{"n_layer": 16, "d_model": 768, "n_head": 6, "n_kv_head": 3, "head_dim": 128, "d_mlp": 1536, "vocab_size": 16384, "activation": "swiglu", "norm": "rmsnorm", "norm_place": "pre", "norm_eps": 1e-05, "positions": "rope", "rope_base": 10000.0, "rope_fraction": 1.0, "qk_norm": true, "attn_scale": 0.0884, "bias": "none", "tie_embeddings": false, "parallel_block": false, "init": "normal", "init_std_qkv": 0.0211, "init_std_o": 0.0, "init_std_up": 0.0211, "init_std_down": 0.0, "optimizer": "soap_variant", "lr": 0.00254, "lr_mult_up": 0.823, "beta1": 0.95, "beta2": 0.99, "lr_head": 0.0045, "warmup_steps": 126, "schedule": "wsd", "decay_fraction": 0.581, "decay_shape": "linear", "final_lr_fraction": 0.0, "batch_tokens": 131072, "seq_len": 512, "doc_mask": true, "train_tokens": 780100000, "steps": 5952, "dataset": "wikipedia_en"}
Each number is 500 + 25 x the weight over its row's rms, rounded and kept within 0 to 999. Layers, rows and columns count from 0. Numbers have three digits each. The size before them is the row's rms in percent of the matrix's.

# q: layer 8 attention query, 768x768, rms 0.102, rows 272-282,399-409, columns 576-767
# k: layer 8 attention key, 384x768, rms 0.0997, rows 143-153, columns 576-767
q399 102:533519493502543507514515554486526497487491501514512521489520514551498544464530505499578497496471479516485484496487500525491528505486484504484446556489476452474486500464513514473479480448468511477515480537516504490532453518492502510512531483482499512503466481500488497481526423473469525486503490527533453494480520459495483490517489495495502497491476473466498482465529489492523523494465508491510474524514547479531523502463530484508514517477533546481508476455555490532513552506507547516503496446480475546447463512500514497508544500481465464530467502464481507468542507510472507461
k143 097:452512476457475521519508511491514525489506504535485510514456477489492490516496466516504510519495449470505524530483470505436476466494489520510484492500504545472494471487512518502506476513542514509465529491447473481447490537458474492529503474538523460522493503545497458531536564506492476494482474495463511496461501539477506508541533488525490473523486502511496454511510454530495500484508536458502522481537530487538486543557539495488497484524534503499492481504470520441451488482507507496479515493539531429511541505528470504485474469476485498485522516540520522514527477489552442534
q272 083:476547487512486488489513517499487478501544521554498526526520512484511461484499531516491514516496486524517479488485511500506511502509492487496503501508511480527505477488488526537434526494494504493571460494474491507536482524504498551511510524475507508498483506516445572491482522507510503453497519491551517553484477494502513504540514472519496518511465520486548494515467462506504524453473506496510527489502518513507486512502475522536508485528541556514545566520497531474516507475466479549477496494464458495503451468466541509537468479473504480507498452541478490494485509500531515499
q400 097:471551420492500505521488487551492493497528529531498503520514470478533493554499507534503554522494533505516474483547467510480500460537506540436493467486473511530530505487481519504501492514491489502490467555453514481487511477508469511502528517509546521477535495536506506509490468501512491500481529479533492485504496515501512489520547517479534456498519494494524527459539518514500526479506542538525506470473546482480505514495525499482504489495467496500494470500550474473478514470507496533473466475498516546479427498495484483512540512486526501544491521511520527492467484528487513537
k144 093:493497491521490480515467513498493496503480457496511468547507483503515503488528546446479514536496493518495503484488546549458493468446491463530480470479501502517496498500473499519520506496497488508503502451470497475543456513502487489495525497504479469481496493500492477521528489520460519487499509520502499516471534510501472499514523456496469545491476487518481547465522479545488496474523517500537507486505475484539517551468501535489443484440496484495547498522461548528496494536522537521451543464495484528481476496536502503525505482549473435486563461533476541502507452574513488470
q273 091:513516464492505448514507484495498511522531534490508432547524465512516489500511475527484480483478501474519462450499512475469515499520505496491514491505478505491537505433508540472553467539504465497470529526553468456501499491512456478521502495504484467512544483520499511491517469512521486465496572507474501509498487508478507478499495478496462493473517497512479547484488477475500489475497462482517487530525498510538482478491517504512500494464490499543483483443477510515463493483514484570474502497539468537492509468493495509509501556506532481478479501502543494504500508491492486496
q401 098:477483441525536508508497535488519503493482525528506483487510523492529450496501489498492524526531481519580502511543530490503553523525498504536566503537532483483520535508520507472486466509485511516500501573563539503477499515476516482560487506544493516497503440486494499494512494487549501502475506488513486545504511493506441502475529522497501521495503524487500510482486487485546487507522495484482521520547497521493521489527550489460533482488488527504523520475473501513528469540531497536475472488488519508480499497507527475544501477470471490486488513505477487497502503500530531530
k145 093:482496488513490519499458460528511529511505510483480536478511498520545494512501519520504490477529484505455538486525525527468489546541497481486513444458492520470455508533482434501516506490496530490521475493499510519517530483521491585513546481515472494508456529508491461511492509529535485541484468476484467522535490480482505534495486484506480508440447510488477468531522509516499497502433496467464489521521549494503500531487511499502483534543533501516507492534553539541483510562541523497494480503494568486535475486548485518489546508514486504475521541514537480505456520511507469541
q274 093:507462498489520514517504488469522489501510481514484529477525525497504489503501523526529511444494445488455561507493475485506499500499468517494478489490487503541454521536481517503502495478519506528506514475493534525464509506471502510461472482517547460473501511472485486507473499481542490574503493492477482479550521523492470495524495487484511511492486505517567463484461495501503511507462516530559526460497508505472545522441528452466510503496511477497521486536494505473518488503506516507495499537541512485468486466493546482518505499501507502493525492517475510523488491518476536468
q402 105:521515492524486477471509488492541505519534494474490505478489510506521528492529557514524494525485522513483471523470522510455474498488480500517514535483512514490476509514456540524505493496532535483504503466495462488503539523545500510488507445503519507485472475466516512498442510484507507510539509462498521549502490484539493531515497473482481531473499506500482473552526543488536522507476494506529489477524429474522441502496524501522458482515473495507494500499479472505513483517488477455491480472522551478499431464490476465484455529474475501524513483520503490492506485485446506471
k146 101:487484481522502504503558495501503528541469525508473496529505545503515514476507468501498515442517483528503474524529538484500491539535506451483513483469470485493510510518524524468485482483471518445525522443542515510520494468496478516504490522536464500513497544460503518507509558536486506474462469459523545501481494460494509510505494526530469522501509487516529516499524496616498529552491473522543467526509502498494541524473491510504482479498510511496554500508520501510485477507530491467503476504501502495518461523519477485466521543485474500523517486503468511528478500489502508493
q275 089:511520502505484490506565551531521477525475488531473475486514475544483519498492504517533466484516529521484457494504516510512494486490504496535527522487475515426547527528485472484537467544487490527545464497518479498484507503523515498494512487520536514447484510504479472525476462506491491499523507469530520485477425531516459533518518517527493476495541539501480492543474463475493522473526514483486487465483494467497495492544481488500484484516512446470532454473517482477504475518537531488516543501504534486530520471492501504481525474490525460534503550487517471478462534512500547534
q403 093:523493505489552495542524527518493503475492498530526527502497514516453521482545505544518544524479542535484496475482483487515498494535536485500511467477519514445518511534532483507535504518503489501580511536515490534521488486487503512545494503449506503490499514537495491479473530555495524523514432526484508535507462552491462465498507523471490529486482517475484503480472468482533514518483495514487524449525524480493503516507509487518538492550497498491490507483467519482474477530474457522503497512502502450446528513525517516523527467491474421490505452464496513491494541563490508490
k147 092:522511524545503537496477490500514487507458451483516464479515481494504494502530446514496515563575445528477534564496484525466495497496484532461528533522481511492497506514496485503493520487542472485520516499504490471516500493483489483526500504504541534504476486519532501505544497536512463529489539506430459449471517483466472501492466506495483495503463527495508482471496503547486522484468514471479507518509480478511513491464492512514472455511510527505478500522500461464487521460496496476505499467518466477503504485486497521528539500521459510511502490488505490511490516482473516476
q276 087:487505479509490563494499489529531486469490512507478489525518470538516467483492472521518466497500527537481497485485475456485488530517515509536458475480473479493478515504505517468489496486495456490493482480447506520522479478469476508509501472517516501569499515499460473509474508477514491506518525458475495483486503524477527491491516474499493488497465528477508511488484553524507500476545500469541493513482520506488516488553497483539545496473473534526517553500518486475429491548463539483501497544482475452514521461552497514519516499504516493465445546480520483512518488458476475517
q404 097:461487516500531483479511510490512532522468490511491477505477538519466476559468548514493523481477491482500481524560491506467532517478512492517539494458479455479476521510486455474476467508442500480487467488507527506515516476545457498464486480488525465519531510540505476545486467504496491460453513510489513459499513509486463503487472453524484535499537564419482492481519500502530501464530493524515502522491476519450495487502490516474575508517541508509507483491531524503510520481480520507480498477453502549495504483519536480476469483486508497502507472490501479549492492491506513518
k148 095:495540482480522541513457511480489547502485528508510475482474500519523517464514479514486454530505495504540536501531480456507496519549458472507482529465532572492465514511525533500504488507536484447499546551516453518490501580458534469506499492513480492482546480497493460468503486522543477515502485471480486527494515505478447505434488480536474536479514492555534479482489500488504533512487513485523513551531462498492517507486498519493502515519488491499531496487503492534479517482553507513492480539515502510526514468468488505509498501530465468512526477485484516510510522465510525501
q277 088:518498516499569573481469501487505506501487469475486545471490536494499475514489480495513489524474518517513518522489487493499527472537475528478479512514480505508483494501502542476540455473493488506487485516505468482492514470507521490511554517515535545512500507539514487497479528495588453516485500538500522472512461503494466472498568539485476514499489504462523487456513486487523489468501482518516535487565487513491484522493504511548452491498471513460482545500467531488519530489478492563453524497503472528491492485491482536512477489517512534533513457550466483502523500496456455510
q405 098:459505550522516513517517524492520505532474510480490500504485492521501493492509495501470470527510468521476543553514471507498509486479541574471487508478462535494527493504568515506475522500504495472472511498473496489503497464475473456464506502475461466514522497506517492514539513497495468485502502512529492492466523448565479506502505504544470445560560487529515517557536516507505481508493485494503529527521509511516496487452548519508502441474466562486518554484492498517501502477494532472488531461503503528540530456564481531515504498513501477483478562487516512512529509501493483534
k149 100:479516528528483481510507484529529511490487494561479529465515485463511470571528442464561510546518517524531457476480522534454458497481487473457488511484502496505490539471495510540487507459492524504510514518478505527493475545494499534496463539525497459465476520455457443505508484527494450492519416500528515489492499535470540501455510522481484491478523505476471505537532505602489504541518518479498467478471583489545500563505512500503546497483487478509488502503493495513543490474497510512467537498525532493499513500498488496497501506539548495525519467506491498501492503513495486484
q278 088:457543515517458458464494488463527459482546499535517502504532528478530552562516465485523511504527533498503525451497491482467517504510504466495531533486452524424471531474518499494487460466503503521513452528522486490484479514440478501477507474471491478475477546532481515516481458484500494538506513529447499455470446527536497490543520517475491498488494524479560499510505470492525483506546491508480466486488501493471523536499477523518499478495523456519503496490492478490488457480499505492504499506512512526537488477573508478465521478505492504495551504517531526507513488509497478508
q406 099:483485498463451563489497500497519502498534487492484503507459521497490487514510522504491518495524525545477512494523513509506479513497471498466509503486502487492536526488511488510509437519512511530500453450459493493493488500489454468423502479500523496500520540516527543503498479472522523498531492488539505496444507502538495456484514513478492484513485508483469494574542494504507512522467524521481485483513506510491497472480453533497501458538515502507514460485488514504500511457484506474525492513435475508519513517499464498503522497489524469472525512475486463520531457456500470532
k150 099:530515461526506526544503540488466523476509499495521531522471471501514540493521473486504506484512495490498467452469517498484489503447492523520504560491486488525533519499495517520504476520511521474514538492487474526545502507497503523507454494469523507539500488477533496478487498506520475513506488487469466460519496448484483461497474478481521484474473475513534495455482470449488507479531527521498515538465478514486529525433482488497486535479476515497495476475516536514524469500497495525541521506507500473524485477540524482498524527463506523531507477484482483498515521463529519481
q279 090:499486510520518472530508527539481528487541472505500502504520495475524508461536499502554548522511538472525510449532483491451504496516494533519481449501483510500477530502497471518530522490541490496519483465473459481518479524518499524530493487477526518504518506541439504470475530520516492485515486457471474454487537528500459506497461486472515505516501543451500507516510484530540480520511512517512469515482534490527493488489507540466582468493526506513458504502475461520498489525501519498500456461492513508549519502498472526493521537520491494505523516443484533469492466466510512508
q407 106:510485515498451505529482537485546540541533458485508537498504489539523513513474502487525481517529496482495481523506478515501523537497509505503522494491497470502482512500489492523511463493502506490517499522468514507518487527486506515524535487548515431458486504482484514506499483495505517504505487528491504492501516518514511533489498518488510482530453524449530502536533504509490491514494524458463481488538513528523511504541500510472482492483526486523489502453501451472547519469543511488488423516526468491495521506464486493506510525499461522506477498509530552526472504451516475480
k151 101:513501483442506498525491484538485484500485490503507471482430539492493484490499501503525528485491510489479524489518478490539496498507525478523475487456463499505499457493499502468466525474494485520515533460484504494480543493507556474511493440525525576466486466514524498491505502513505534518523531465481503511505456480501496493502517515505488514498466528490473492530490493470553526482498495537489512449494491517496512544415498501565493510497528470560534503518479488506503489549509499535465486493536484470490523477517526499506476486494496520518493473521482520479514493511522516534
q280 093:464511473483551504504495522510502503478491524478534523457422511492494507482497459509500511459488497492557507489487481548533498493525480466521469522492497487496514519504487517533471482527514518535498481528517525488478513443531518500488492502534456539500505486514503517508495493499541493498488511472507567511529476550447509509501521493483514495480511481546482521510510474488489509471514503520490521464502498528466511542481534496472481508502482480559521483505469485467483512520530493477492461542480456496455492519508551479509470508489526509488458534490529516506513518520510487476
q408 103:513487494516470550504513520524530537508495464507500515524511567475488504503476529510509509545490484495503574495527495536547492523493445546493483492514475452498498473529494491540502452474456482541489486525543482532487480479470481524502536494520509545519510464484452488509500498500488485501461507531475537462487497496470475509491505527510444513462488524484456501461512513501547466492511512534483474461517517509507542484531500486523500477494506494534480530473479474504511490508449524519502518534479471484488491521476495487559475485523494476514503496508465471465522533481514505518
k152 094:488467468441470497442494504518505495529456544504512474443529504475512458479503456546510487488483449460497432534498477481484517518511504447516474532533545531523508495475488500471489515474479508524531547546468513492528553499522485546472454524484458490487499483477510501449481515517528503514509505465511462484503468493522471508472513535535464504514479482530524506516508475488515492518487495470480464515512468496488549524529477515498475541516478513501514487503478508532516484469525506491542524501517516501516490532533513496487542499522506500521479519514500476469528474462490527488
q281 092:444481512513530514502505526538467489468500485463516473453530525481497485484505474532487520506496466495511481471484500511530487482487502521476504504494535493505498495487510519493425527483506490521538482542544520504450482521497445503532528498517473535525480485492562479474440502509514508513542516532492490532530507461477523480476490536523495491507520502485481466529482507481543453473470495459542461503472520466520510523530466437513492498438530492485502519532450477485540506451522509487493462455523488468457496531482498556530476472498513505467509479463499511485454524505486515431
q409 110:490465492512507538516475511510494485511461510500482470510505472507509473513501478560442478522492521551499504504529520518559488503525479465527516513464449505502488521493529478509479469489499474471519504510521468507491484450499484496493564431537439540537480525562500535467507508511446474477521470503457535504513465521489523497504498553475504488472495504518502474462490523470482514527489491484513449534503475542487553471525507509488471507492510468506483490484501496511541498486475492522445541466521499518505456505440515437491503463483515537481480473516551517525467491489499513497
k153 101:527535466467497504500506500493489449494503524528485490487541492454490495525506538495487497515487475496489489507467505501483512507500506460472495475518497544545480482489456489451492509487508469546448472496514501517516508459499502492506485505482558457484523487503494458509504497549521496561515544497490526495461473478486484460510509486469497487495495509525504534563515529510518472534505543546481509504499487500465487494489471474510442504553514517524460494459566485463474534496475530477502524500474503475467502466485499520536519517517527489536512486509489496479532472530465532474
q282 086:483506528509498519506573523506504546509501527482496493495500528474477468530470506451524496460474501466512504521503516470519529535503464513535473491516495495520532518469530544496443481496478512513446495524521473523522476523505496477507490528469476508463502534528509479499476492511547528440498521528478483496515510514496466498499473519495512468477500502508542542469455490494489468540502548517466527503544481479491445442502500499483522506488492492496489472501503471485461541549532501510530476580508473473456516508494548510430483517510475521500508486533506482498496484479465515492